Weights of a small transformer language model: rotary positions, a variant of Muon for these matrices.
Each number is 50 + 10 x the weight over its row's rms, rounded and kept within 0 to 99. Layers, rows and columns count from 0. The size before them is the row's rms in percent of the matrix's.

# layer 6 MLP up, 768x256, rms 0.124, rows 509-534, columns 128-191
103:32 45 50 63 39 50 76 48 48 55 47 45 67 54 62 37 48 51 50 62 39 52 53 50 54 50 55 59 65 55 43 49 46 52 37 38 56 71 74 36 46 64 61 34 50 15 42 45 52 34 42 62 38 31 45 42 54 39 65 36 53 67 31 60
101:48 53 52 55 61 56 54 52 49 26 46 44 54 45 52 51 65 41 57 48 58 47 57 35 61 57 65 37 64 43 59 52 54 52 44 53 60 62 49 61 67 40 43 42 46 50 54 55 44 57 39 57 44 46 46 54 35 38 53 59 41 65 47 32
100:51 59 47 45 59 42 46 61 43 42 56 51 36 50 56 49 58 58 47 49 43 72 26 36 48 49 49 43 50 42 40 32 55 60 45 73 63 39 59 56 51 51 43 49 53 60 52 53 47 50 59 44 66 51 60 43 50 41 47 51 54 57 47 42
098:46 58 53 48 52 48 56 50 39 68 43 61 55 32 40 50 53 48 66 50 47 52 48 36 36 42 48 57 43 46 65 67 48 56 66 52 40 54 45 51 49 49 60 35 69 58 43 42 69 40 53 49 48 48 66 57 63 29 39 46 36 57 58 30
096:54 50 59 51 41 43 44 46 62 56 56 48 42 52 76 56 61 37 44 37 54 26 66 62 71 62 55 61 70 33 62 42 42 53 58 58 45 56 38 43 41 50 50 44 47 41 50 35 54 50 17 52 55 57 52 33 44 51 53 46 55 38 65 50
099:40 57 68 50 61 41 49 52 32 75 34 39 45 44 46 59 47 54 63 53 42 50 57 37 48 67 44 55 66 39 46 43 38 49 40 50 50 42 47 37 42 57 38 54 49 24 56 46 54 49 47 46 49 54 59 58 54 36 47 45 35 64 54 46
105:58 51 39 54 48 47 50 53 71 59 52 65 39 44 32 35 77 43 57 66 58 46 46 68 33 41 57 61 61 50 34 48 49 66 56 60 52 68 33 41 61 54 45 30 54 32 71 56 64 50 57 42 50 53 58 45 60 53 46 47 42 45 70 67
105:56 53 44 38 57 49 35 53 33 53 56 50 48 44 38 53 43 50 44 42 37 54 39 65 47 43 41 17 72 42 48 41 44 41 58 59 39 48 59 49 44 43 47 47 59 52 38 46 41 55 44 45 42 33 47 51 51 32 26 56 64 45 57 44
110:68 24 52 36 48 47 43 42 48 40 47 43 49 47 40 56 45 58 38 24 55 61 32 49 39 53 53 42 46 47 37 47 47 58 40 76 43 42 48 40 55 37 37 41 58 57 52 58 50 61 55 52 73 48 37 54 48 61 54 44 58 62 47 44
096:34 52 37 46 54 31 54 42 43 46 46 32 42 28 36 64 41 46 32 53 41 58 58 64 42 59 57 62 55 58 60 62 49 47 52 42 45 42 41 60 69 46 38 65 45 55 41 53 77 52 41 36 52 52 41 46 48 56 41 52 46 59 32 47
102:32 62 51 50 52 49 50 42 64 57 35 36 38 29 53 54 67 54 47 47 40 52 50 65 63 56 36 44 55 46 55 42 38 42 66 59 41 38 49 42 47 48 40 47 49 58 64 56 46 52 39 55 79 61 57 57 44 46 41 51 48 49 42 62
107:71 61 72 51 60 50 46 60 47 51 47 43 53 38 42 61 50 65 47 42 53 69 44 55 45 57 50 52 63 57 67 58 44 26 51 50 51 57 68 56 30 53 54 63 59 57 39 55 59 53 36 50 51 50 41 42 59 64 49 60 35 57 42 50
097:51 45 35 43 39 44 63 59 53 45 43 46 73 45 46 55 43 68 36 55 45 52 47 55 43 47 64 36 40 54 44 23 46 60 67 67 39 55 40 52 44 42 61 42 60 53 46 48 63 49 55 27 70 53 27 54 47 64 55 54 40 47 42 63
108:49 55 37 44 47 47 48 37 50 56 60 51 36 48 69 43 49 61 45 51 61 55 50 49 37 57 53 52 71 55 50 42 67 43 60 44 30 61 50 54 47 59 44 62 50 62 44 69 43 55 35 44 52 46 46 53 37 54 43 40 45 44 50 57
099:50 51 43 57 53 38 50 56 66 57 62 57 52 55 49 45 49 42 18 59 45 49 48 36 61 53 54 60 48 53 50 61 48 41 50 44 49 43 59 50 55 23 46 33 54 45 68 56 56 44 57 53 64 48 59 41 54 62 37 77 40 37 39 59
100:62 51 31 41 60 61 42 68 59 55 37 35 61 45 50 29 47 57 62 54 47 33 56 49 50 48 33 61 45 54 44 47 49 37 53 57 51 51 72 36 41 53 52 50 66 51 48 40 52 72 61 35 42 38 50 37 49 48 36 66 52 66 40 44
102:43 38 46 56 41 57 35 51 60 41 66 53 37 42 51 63 67 56 43 50 44 58 60 33 39 51 60 48 56 49 39 34 49 41 47 52 37 36 45 54 60 54 50 59 47 55 45 54 68 68 59 43 56 41 41 52 61 43 44 42 48 54 62 50
100:53 38 49 39 67 58 49 61 59 49 57 43 57 59 66 53 45 41 53 50 50 50 32 62 35 61 46 54 41 53 32 42 54 33 52 52 46 55 69 51 51 70 74 54 40 53 46 61 56 65 65 59 34 53 63 51 41 44 45 35 40 56 50 81
103:46 50 40 63 52 31 51 57 24 61 55 49 63 44 64 47 40 38 48 60 66 44 61 52 36 73 54 47 43 43 62 58 37 52 58 32 48 52 44 50 52 51 47 49 49 42 35 52 33 43 58 47 71 46 33 39 49 40 37 47 49 52 34 65
103:41 57 61 40 39 36 62 48 53 45 50 57 53 48 48 43 42 38 40 51 55 34 57 53 50 44 51 45 39 53 35 65 54 57 62 54 69 48 44 43 33 71 68 48 42 71 48 44 36 45 44 61 50 70 51 51 63 55 42 40 43 46 39 55
105:48 36 60 60 40 64 45 54 43 41 52 46 51 48 36 48 48 47 56 65 50 18 39 62 37 48 43 56 49 59 65 53 53 65 38 44 47 42 81 41 52 31 57 45 58 57 37 49 46 42 52 48 58 26 51 41 46 41 58 33 61 48 71 56
089:53 43 40 52 30 50 56 49 80 57 67 47 65 40 40 66 40 45 72 58 46 55 51 45 37 53 42 48 45 40 47 40 43 44 56 45 51 42 51 41 35 34 43 48 40 51 44 53 35 57 67 56 43 39 43 45 38 39 38 50 57 49 51 41
109:58 64 52 55 60 58 59 52 66 50 66 56 53 38 45 64 57 74 49 71 62 63 41 51 57 40 50 51 50 44 54 63 41 45 41 42 52 37 65 34 48 50 48 45 53 53 39 48 59 50 46 59 59 49 65 55 58 51 56 53 27 47 49 56
098:51 48 61 69 67 46 39 53 47 57 64 39 52 50 43 58 54 49 53 41 47 53 32 57 42 61 63 66 65 28 59 53 49 41 62 51 63 47 29 53 59 53 44 35 66 37 49 43 53 34 35 60 55 42 55 50 61 36 43 62 43 46 47 61
108:62 55 55 63 58 56 38 45 46 42 47 56 55 46 57 46 43 56 64 62 51 62 54 47 63 61 39 37 56 52 58 52 42 49 55 54 60 64 47 45 40 45 42 31 45 54 58 73 62 37 46 69 51 52 59 42 81 43 55 48 53 59 57 47
097:58 48 50 36 58 60 49 51 53 48 55 45 44 68 60 55 41 33 68 63 33 62 65 57 44 44 61 61 33 32 59 44 50 52 56 58 61 60 47 49 45 52 55 33 41 43 45 51 52 47 53 57 33 40 41 61 31 10 34 50 47 66 39 81
# layer 6 MLP down (transposed), 768x256, rms 0.0729, rows 509-533, columns 128-191
099:50 72 38 64 58 55 54 48 54 68 50 61 45 56 35 50 37 41 38 48 49 52 49 62 39 52 58 59 60 42 71 66 52 43 55 51 53 61 56 49 55 66 43 49 68 28 49 54 53 52 45 50 48 57 58 48 44 73 28 43 82 58 46 58
096:61 44 40 39 52 42 30 28 54 49 40 39 43 42 60 54 51 34 54 32 52 48 54 62 44 55 48 52 52 44 54 50 47 45 24 37 28 41 48 39 61 46 44 58 35 44 60 54 35 56 51 47 53 42 53 59 38 29 49 51 58 41 45 76
101:49 52 32 55 41 54 48 50 35 75 54 53 33 61 68 55 52 52 32 55 39 69 36 54 41 56 54 58 45 37 53 30 48 42 45 43 49 52 50 40 48 61 52 54 55 52 67 48 30 66 67 34 55 44 55 50 41 67 60 28 55 62 51 62
098:60 55 74 55 31 48 56 42 60 53 37 61 37 35 48 36 52 59 60 49 48 48 37 14 46 39 59 53 50 60 46 65 47 50 54 64 65 38 53 51 39 47 60 33 47 62 36 45 61 55 49 46 36 67 56 47 53 60 56 42 35 49 63 42
102:68 45 52 65 43 50 59 55 52 37 42 73 60 59 53 52 48 39 42 42 58 51 58 58 48 50 61 50 42 47 54 29 56 53 48 45 41 38 44 68 55 23 60 72 44 47 57 50 42 43 46 50 55 47 56 31 60 73 53 50 61 42 56 48
103:64 49 47 70 35 69 46 52 52 75 54 51 45 50 56 48 51 55 79 45 44 53 49 32 45 57 53 43 61 51 51 67 53 57 46 47 46 56 52 51 36 61 33 50 55 46 65 58 70 46 43 55 43 55 45 66 47 61 70 54 49 50 59 47
101:54 45 43 39 65 57 38 46 68 58 50 47 46 55 34 33 63 55 43 54 59 57 59 62 44 58 47 61 62 66 24 29 45 54 36 52 52 43 49 54 38 48 37 45 51 49 43 42 53 49 54 52 75 65 47 43 59 51 51 67 45 43 47 43
099:74 52 40 52 47 62 50 55 48 54 55 42 45 36 45 53 53 55 42 38 60 59 33 62 54 46 45 38 62 41 38 59 47 59 47 55 33 63 74 38 51 44 58 56 46 53 45 44 37 40 45 49 40 51 39 69 33 39 68 45 58 41 53 52
104:36 47 47 63 43 56 48 50 45 50 58 37 66 50 39 53 45 63 64 60 62 54 64 39 54 37 63 38 54 39 36 50 27 45 49 47 53 66 32 38 62 66 55 31 43 41 26 54 52 53 63 49 38 49 52 51 37 68 59 63 41 57 49 35
095:61 54 43 45 52 43 49 50 31 35 59 37 54 55 54 51 51 45 58 34 48 36 60 63 45 54 61 45 44 54 54 64 43 53 61 58 44 37 63 56 57 43 54 45 57 65 56 55 54 63 37 52 47 50 51 60 67 40 63 61 67 21 44 69
098:40 68 63 61 59 46 40 48 65 53 43 70 46 46 63 76 72 58 53 56 41 62 65 43 59 64 47 47 52 71 41 48 50 48 49 51 42 57 47 60 49 55 55 37 52 46 48 40 59 56 32 55 54 63 51 73 24 56 44 50 39 35 62 35
105:54 60 48 45 45 53 54 49 59 43 51 58 52 57 57 39 74 68 55 42 22 34 42 54 46 35 48 44 60 46 65 57 56 51 32 39 48 54 45 44 36 42 51 57 48 56 55 59 55 59 62 56 60 65 69 59 54 37 45 45 66 45 59 55
089:50 49 56 44 44 64 53 53 37 59 64 32 41 52 35 49 43 46 69 27 46 51 48 53 50 37 55 68 22 42 71 52 39 58 62 44 41 49 64 45 50 45 46 37 45 45 52 53 44 48 48 66 62 57 34 45 42 47 52 38 49 55 55 54
097:67 34 54 42 45 54 29 67 51 39 42 48 46 38 59 42 32 49 26 51 48 44 45 55 59 42 49 59 55 46 58 42 62 47 58 38 54 48 45 56 46 55 30 53 61 66 48 55 44 59 66 64 47 46 52 59 64 40 28 65 60 43 44 47
109:32 51 39 26 45 45 50 40 48 37 47 56 58 55 57 39 60 72 44 38 44 51 33 54 55 48 47 67 46 64 62 56 39 39 29 57 43 48 44 37 42 28 61 46 48 54 45 47 36 76 47 54 53 58 55 38 55 47 52 27 41 37 58 58
096:55 38 37 59 43 57 45 53 33 52 52 37 50 47 64 24 45 50 54 43 41 58 59 52 50 41 54 56 29 31 61 45 46 51 50 62 44 60 64 68 56 75 52 60 30 36 61 45 60 39 75 39 53 32 54 40 46 47 53 74 66 60 69 56
104:47 46 79 46 60 31 33 51 62 40 43 65 37 51 47 59 62 49 68 49 48 39 58 40 58 57 49 47 51 44 52 48 39 60 41 35 32 49 52 61 53 37 35 59 36 52 64 43 45 63 43 53 58 41 34 36 45 46 60 50 63 45 36 44
094:62 52 47 48 58 56 60 55 63 50 49 53 61 70 42 43 38 51 50 31 43 47 53 43 66 58 30 45 51 70 41 54 47 46 48 49 38 67 58 57 51 54 68 47 53 46 46 57 73 55 44 60 45 37 50 50 62 20 69 63 63 40 52 61
107:58 30 48 43 42 27 38 50 50 47 62 51 57 49 48 31 61 54 54 50 47 48 73 46 48 65 48 34 54 36 36 42 46 43 56 59 37 35 48 60 49 62 56 38 53 43 47 51 40 56 51 37 53 58 55 51 46 39 48 32 64 43 53 55
110:55 56 58 43 34 48 41 63 55 46 43 72 61 48 40 63 35 47 56 52 39 47 62 53 37 51 40 34 47 51 33 50 45 58 50 73 57 37 68 50 50 38 51 46 40 37 56 58 38 38 63 55 44 59 45 34 48 62 38 44 21 47 43 59
079:25 42 51 44 48 61 53 56 50 43 57 62 53 32 58 60 47 49 57 43 65 58 42 53 46 57 45 50 52 54 50 51 38 49 73 64 69 42 74 53 54 44 47 56 57 84 46 49 60 46 60 53 56 67 54 42 43 39 68 61 47 61 56 55
085:42 37 48 47 47 53 62 59 47 60 32 72 58 47 57 39 66 42 55 57 33 61 43 42 67 50 51 43 54 62 60 56 56 53 45 43 55 51 49 51 40 52 34 57 42 47 73 50 63 46 59 49 27 45 55 26 54 59 51 32 54 56 50 41
102:56 64 48 65 72 44 59 71 38 45 58 50 39 49 50 42 50 59 40 57 47 52 50 48 42 34 62 40 59 48 58 41 55 68 34 34 51 43 57 43 52 59 55 44 36 61 49 48 52 53 44 55 41 49 52 41 41 51 55 63 06 46 47 68
101:53 46 67 52 42 64 67 63 40 67 62 64 40 44 59 50 35 48 56 53 40 27 57 26 63 43 50 51 56 37 57 47 59 56 43 57 67 45 57 51 49 46 38 35 67 50 52 41 64 58 60 57 53 59 45 59 58 45 59 59 73 44 45 38
104:42 42 51 53 49 38 43 58 60 50 60 42 47 49 52 52 57 37 53 52 54 40 42 34 49 57 63 37 59 54 30 30 43 48 50 60 65 48 31 39 48 44 56 58 58 38 45 45 54 52 60 69 63 77 52 42 60 41 49 57 56 73 43 50